Weights of a small transformer language model: width 448.
Each number is 500 + 50 x the weight over its row's rms, rounded and kept within 0 to 999. Layers, rows and columns count from 0. Numbers have three digits each. The size before them is the row's rms in percent of the matrix's.

# layer 4 MLP up, 1792x448, rms 0.0375, rows 52-71, columns 0-111
102:508555564522514478392431554550479528505507411506578493507504468542598486447519491418505463536453520484568594501552469476572507462554530488484487473538462458477430508521479512468481476484443461501563407526463519524473483533496494444529598470468600535485478568580500561502394466499487514434493438456542440544513503453453434578450513609604
102:600450464465465462525527469476494507488503405541473488421430509448500471473576530549393453580548513470461498473428506464504443497556521421552546534523550529541582443462590483469544478465567590547531541519509505493439549491442508529472512519499520585458484544539466488577536485434478456492530533422465535503589454466512486416457548511582
099:504479474453497515493539507453546469501436556480564524592516443489511453417533432539581583461526530400480542542499517559518481448598464505554452487484473570537452448505403460471545475406534472477551545511510473500513455470468450548473525520453577485484595603441452524513525583443520549508564458416487509459500433483499446579528557554493
093:533556534586417544456525485508494437470540555550447516432516482555502558520458500553422508423537495501467614513541555519486486549561532495469519598439500547493465468473432451521481605417492569441536521568567610530492482536578520408493433579544575549524408434444416545537483412577463481525542544436482467492478498448445552459537457476459
101:457474453491549501415510484440507548546467457569496567523436527524533512548552486543478542562469412438533470450497488498488484394509470504517469497588545567531506484533441478492451505502507503450560505513563535477538517571475587447464465539557535421672575521410460510592510476518477453507435513511471517424467508487440474470521582434452
102:546475403557393542496479539531563448476443418480451509515499604497503468545476571497425504490461486556431491560437531444520585504559446477494464566547547563525428638444569460468539520491565417582559548573526475440487408529560573509482466458466454490532513537509419485415593477403536545424511498419521601500487569481617539561482494521451
100:402506475593502532545529502532500511513407535482433524521537421564456522463501505415450563406467512482518454574503578573449503486525467474408540539485556598548417570411484526457520484519471533508509501464427522424578458529414431372384477431559578678521502495546491417474458425523573542455535450425515539569448439532433496464445522476511
095:546474567536568420441409557472424471537507506492471430490549480404559440483531395496558423486547563534552461476492373409518471462477526480474414519534510542556421501434509445429561428482482496449424510461512386478438462509532516583596423446553573547510464535498554486517490460571576557494535524515571483547510471435562616557480527413483
099:475472459478531473474482567437540510506458571566540504530538484512446534461484567505372502553473515462511421608480459492329423420571491438575493521496542492428581537399415457570522614547497510523461541576493400535525499580496508520461548459470476468601546492599461452524428480410452513553552477474525491478507523567540508476557484540491
103:463517502529442478454458509538475487499538534476461630464516467485484485371493528483518559407455524475624543546462535520398415485447419453493425559404438518633443552476457459394487444511445458475490472536508559495483396567503437490456612442544473479515462444518506539507490518478495531491473525413511466486487571504443598504395532566534
102:541498483428594478375484524591520594513546533508556430622428447564570556485477521496474501570369516592470408562449476504459451460536403428441422502537546556622422502471501538461572447394514499554546506507501496616566571507451558464478613511439544531479503525572483589496479555458482479626468516542540517558501474445427421581418391474514
100:530434510516538478494539584482509527562459516543524402581546501510527505528581436521579429510497472436489492509567512520492499422480586548439527436474480503538504532492580468611416486450485562544534526540561483590463546485546457529656496471417454500478559473379521573530548516513527507582557482614453459524537563577482417509474484435441
091:511456535432461473436501536554544515417443456548468417413481558502507467510427547517499539451542517510577495485593470541531515422430470484512422513549477551522480480576464621593409558565533541434577517479451502542588593494461511423406456495534470483493498506492555517529461486429559503553416511483480612534521426513445536560553520518470
099:487514501512470512489550507546377456391451465437540553515547473519448558559495497523501549469491516481384527500527503501522494539482425540487464586549502522501430527450511511560505461544618563477513527454450523429538515592566512523425474470474484426450482551419585557603518482536446475580490461455484493479501544454436492476449521463430
097:502536572455413490442545497488488457495484466481473455439401425461572567501443488475542415520559511502511462450587453527549536434488445515444570540537511526566474473466508543535472463568467435521504484567558515449440609437495561484458459505487406490471476545499493495473432530523415480481472553578448568526494525467516511446507488478520
105:446564407517548601514478528520572492505599528525474478505461475587481564516396468533444461562436576475551485514563500526558481533466543514556558519419479624557568430468432503404480470487460487506551478486594479484509554534508492463597579469471477502463433510477484509489561459468512451504483511476426417469577652573411539473480540472499
096:478494473541422478557587406486500449492473558486478429446576510519563498533432452460506505431532488507501452523518527621399550559571582472488581447576578494460428573573377519421437577438548450480486474468593500493562439532473487545514448490538438443544403516503469503563561515426577449555435500573538500558505492538539513526533528561556
100:468473565499546492469608492482458512442587571489536543565513513481477500582473439494513531578560487564374509455524486459468549446486507528471573483536451454570513578432604510458476508508532436498547529547499481448479495432519500434519474384425548433476467436442503503539487493436443519527376556451566521528463548459477513582473463407458
103:520517504543514495475468541506465559546446436517481512548459542481444417519545510561551543514514537545465547465443582438606455498484611450474542527508502634487496489510492510503492484508581626492427530466505502610449423498509574541493498571536443494488497428519428460590495517444524563477476478529476508460585581500427452545489521560500
096:454507593588484490591543502500516523498514375525548442501480476520568451577562554390406528425473438458510440451500493631487548489564576538555532573438587582491555509494573560448458485496470524500424545567546487525535467451655580543432483484493535565563511509545467462556549535590526477483520461434578483477565472484486558470489516548522
# layer 4 MLP down (transposed), 1792x448, rms 0.0285, rows 52-70, columns 0-111
101:458474515477457551451471607499429567424474591502506547459574531511514549467492507556553524579531516519559544503525482457490605483472482510400452534574500509458462549595573540530549493412486407510597517420497524553502502497422474400504638491482615496506472568585581535494496545500533515538567539521553491467523530519527487511561532483499
104:494485526492489480450502540473373524412451394516385479519529448511498485486437522494562445400650489492478539561473473397528414418553423383422515599466535548525484479502445487415502549487514543429565421526569495518516500483515516533460451518523433494508513561523527497519468592462525502459450481607488567575470377446467512503550479466515
098:541445530510500493476480537469486483542573481533511468519502474557533431513545526441448498472489540501626483396538487512533569476579552450586465473408530511506478608447539573555472534508540466548592444526415465480457616503597465514456527571537434408521466378547505502481540531559584452488451511480589477571586561512430559513393390446425
095:529453535574533547442461542475475512497427469480427477566446533461516579445454497572578506499601518436478467555465533486438549465486585484487409421494531591520557436490499502537500551513436496567562440513484439487495515537516537463524485540486530513529482514525452550470427567522393446550445483495488573489527455437405503497512518511551
102:454440512466513534539485530495477483390459500516484572433472447501491522451579492473449494519497483434533490469539520509503492537423579566562484533511481524535527552482475534455484476577520488493545394480511530518479540496524542582492537421457496433500550569464574500594494469450562575425538524461477478524509421489482622515494515465515
100:545450501519458451398526434442481559508566505506588567505536535536617570496423521555509451458493459523492473405540527426598446464488501469459582508492500553461431379529445514514409549435480493445530615483541452591494443470457460478534451440471489407462562481505517463537440476588474379522490464476487420508546453480437364464537490442577
103:534555458534499416576566534581529589461478559543460417510462507402536441506527540442490511527498449578521443397412510533504577543527369502457402456523525508402525522483556466441515544483438469448527473535582487421541455517392482588496490439481489476399509576533484440466493545527524524489473504462464474641503516426499434456502474574439
096:485535606517514457559523467499541449504526421466560425489514407566464526502477523404485454479533546484575462591530522519525553574540530523493536550532448569407519498489447552557483464588515539450484479471551500592458478599485416586458490504480523480471549572578514396439547473515466463479434521460411546450562517469468516492501509481560
101:600464562463408482535500555510462483514442542538526498362442577500469494546486473482484452513540490548513460473533442585544502589443587496361430562544536466568478460469461469487465428457571477599496482456459429616533526422552575464473472504371492484544463451526486487515473556551446477588467535556523565493531558439452451567503453476498
105:547531542569426526594463608525490491480564422482531542460428478467470429490465353506444431564531496453491499477415472467538488462595524438528448556487487465506539504517457548533438502521490473547605453464553473557514480485476494531478588394522489451458439577515540460513537459454511553544505549504517485497477502484457549430568543537518
102:507593416392466462480487551502594495582500471501521467542400486574536445528590489475529540497546448472503507578474514531536511544462451481409475513542542461541406477489534496442425427393476476506521520556450483377674495499483480555455500459591506531476497555423480604524468520533477480543475392521537505460451461488495527428516446458528
100:536391579506491550536558538455461435551460476502566506504514464492539495477421565506531592556474436595542496507490576588545397405517523465490566538512415533499501431463549551591442532535581483390514565455532438509516512468500477497489481602490497511523538540514532449384559525495544497580510564504535559549492442543493526460568474494524
088:499540455473434547504439510508463537535579489508551516444501455484588467538524428419514554439515491486486503514430487599398543452478572470485518518442461481582585529462452424439524516496449460485434446475531481479489505579502467459500525421472504557549579542457447565535473557522502540553619576471461503457500517526553460495536523465417
097:469547445515516507511431384502506503535461541482557542489484504514504456515497356568438465491502596513568472443483538475503478501568606507504564441393504489487577521449542533526510505525445461530531388442530338406457511460545464517528414493527465551509567449488473458512501457533415418395511481505433538375560591486415600584471545400499
096:511556527479558580504481496493481434432492474565482451528508507590456541521464593535519433441396560427495445409501501469529467492556521441465431537492479505495468444497483446505454520447471448528402403501410531554452449464490512647444590626572512463572563457560446496441498479591483543500486492525548488487485503565491450497574533511509
108:511523385498473441501498590502507529510421533541502500540467439513508530428510532464590469433460536415529513564582440606424548534405546528461503608466455527532445412517534537502525455473610571506531510583532467496526575469467489533531434486472501447638572535605493544517531472491543465462501466530514467485627478547586514455505567492501
097:474473526564483441522527526443522461545452460481436431474527511532477506453585571483531577493436507425453498499455443594513529523458461485429513487581437497507486391567531528500459531416566529487435541501479529494482425398561495505468493485542531490497433542500547454523559555467458546475597589563478508455406591573551492462441512544525
100:573562451525532531429431596456453487467612537481537448505508541518452482503495429380534464548415429498521538451528482497452492512542547556511522605379478451527431504543551509496560510549528548523519435551541455492504389494528504473436503497462450610512591516576483511533564528437524542559512502442488601555505590517476556518568566524410
102:556547487419516519523386484555471502568556523500569538344508465489492409493468437513445546470496486561523491571511516532494536451497453528508502442545592463523445394456449505573436443495486501488543426404450497549537495548560564489483433462461543558633455533491560541493428466487407530432568510474469508508451441481441530488489487401498
# layer 4 MLP gate, 1792x448, rms 0.0384, rows 53-71, columns 0-111
101:430497488489529575578465570469488396490471521480420514500417528440460436524517578441497572498427581540516582526481529496509518547569543448490560463526545525503464515538523517466551549398552491540482491564478567412511475465593525478416521484496538446507515387457450501432484511520404468490449567584521554537585537552560560534548450426573
094:575530412438488473500518466504436450480484408517487566418445521542555509393520475485638501484435516506372572565568516512487466482550474460501415487568500591455582473575503476452555490545382473396448576479528629389488441481451518446572433404512470580489516582522455511443489548452421464516503558454495434462426525537608568441457470593446
095:474466544558536464529436590510595476556464503422373560543517483600530413507426525574534597465522498556453521604526499393540481527475516450499529502454458581492541516573530589432492470490441479506602490559498483564525498506551519511439389543488556592509469499451598535583527491460510544598522549497439482459429528541536505515494552454480
101:454547611481511487430470510402504465524468496534463535573469478549511433572423425461491569627530499480473451447417525480475422573456471502447482418435456463470496486412567497528434460457500541434455485435440467413593526510556546574475507455523411527423440442430526482523447595427419438518508530470537384512475487533496458504579464547468
099:499502519572611518591531553512443433468594623454515502575511526466576537536442503552567436543436527561506507521558571401441460510581543450481492625452456553556467501489503478423527579574517425599513447566517477563563563547537453480485501501521459501561530432502461506518462496593502450504521460583549487674397485502598397461501460447485
104:601470537385479577599527468559539419542535445496478529489505462530468401502525504530476428446424540574502463578581462476451561547458475607429417477410482438504517439453477555560549552437547558520446425511392521451596508567499525522481471397558483519505558512517580530591596538431484448486544526480551517454573511489467493445514557508492
099:536523449506578517519449489550459458539571520492508494523572578491462436487518440445484537535507501595525469491509482524458500493530457461530442481485484533514516666570514421528436476539537442475450439594502505394469526525607551493579603537444525528492537470476494490477408521442511524487419469415439474515479450486468540488409511387445
099:442437439517517519437457504531480519448498617510445602504527508558522452578490455519489579480520516518473545539527597454453410514533404545462518591485517549454542540444475485514481469522540529530481527365435485485453467563536610468536525523530463559476527504536474421554438519469537507396446475461454552487459510580530421557445562524553
104:486561522474394552552538534432467580599549434393532517472505552536548471495498495444472486537491425505508531458484508549440585456544549565431498613378440560526538497491589435526474477606497461523519369549423612544507480489518498480530447519496449447411525491472496523442518478588554511482480513519445478440486541451504511518498474487445
102:466499483529433517516452472558497482525494502457477568484471508477417459439515519440547553509516466510492556517633526539441539514428469508488514551449481495504512495553443381464573579526579541451552499434497526540487509464474446436552531478506542505474485461593527535462548540519511562594406439492380506452492521543573472556496511469497
102:565576521552544511479492461444502568491542433484384565440469628612562434441594502453474485502556475537488534403520541505471486534483474494510522535541581525487455519486459444556523451524524412524556523465504536483346504534468473507497511582543477485474531575475529531586549512542485584485525482542486468524516541464458499436521583551404
091:458579507511472534422536528515520458532520490501417570517480400502489589514443524469484457510464498545482506544524469532559533529582491529497468483447490484475463624449480524581449518450452498573521489433503438503492550537628496561539555604495467538472427494481483516550478472523520573459430496457573444511540480495446464518526480451452
097:596392460512532540437466529550462558525545538492507473487510500435530383509479523544547471469464476493520421482524500479528499455536460445413489568436477499515543455487629584396526452532549590513618412540559430493475624450527527532495549525552557523502448516579461495545540480564592602508457459426491400438416506517508515557560440479548
093:549494454571433489555532541593559518538446432482467550450484463437509487417579541510598497467511437506489495404489551547526507531522527453428507513439490587511616454478502549472498511558589506635546593556547456433509436540494512426474439438516532425495465486566550520568411552378518543461529433557486463491551453494529473570420551431548
106:482518428456382572440449510537520521473556512491499475542574525456446474392481432434484442506449478546456526579459594492458493564530511528431497442596425672478462527443451497518454485510453552449528498434416604477500496484491500399494527527543422425449530458539561561581490476578511438469436540475432467478551513441462480490555544526416
095:480487581495498563515499535523503469497572518478428465492376524529401486529507489533438498550485459516504457543506443519487432508532509464529579487522474388542521567555411458487499576518487489527554392422502519602571471588473550501528537541539475570479493552493434451479584521458492506443466598543482500586504396533498473529413510533519
103:482458445467487418606460484523420551492454487452588584542517497490486568449542522490545550509476421480474488492533576597506376529443505463508492475522472439506516488566537523558580517505482472474500433534567417527468458449419507393486554496446471575556463450527457480483536541469522511502591543517474550414444447445543510441514570518509
099:452512404473493491461490511459447534490550477550538570561548500494515466549513535489449425490464535550410441505472533591456560465468483449521513503551492497480514562512568494555535414502433542528485385456453504514559500534430499592485531541454445477525542522453411466535477441616473581410545517489575525608470475573512505430481515515502
098:510441463528588476487552501458513512451490445439571532482512505481466506511508560500453555606440543543485522538531430463450475481511491434530451537452534430502492459447445511602521516485510501499500397438430496567529477545534433433474492458489426539618460418507474564480413500538492459426444550529491563415510548577524499466488528424477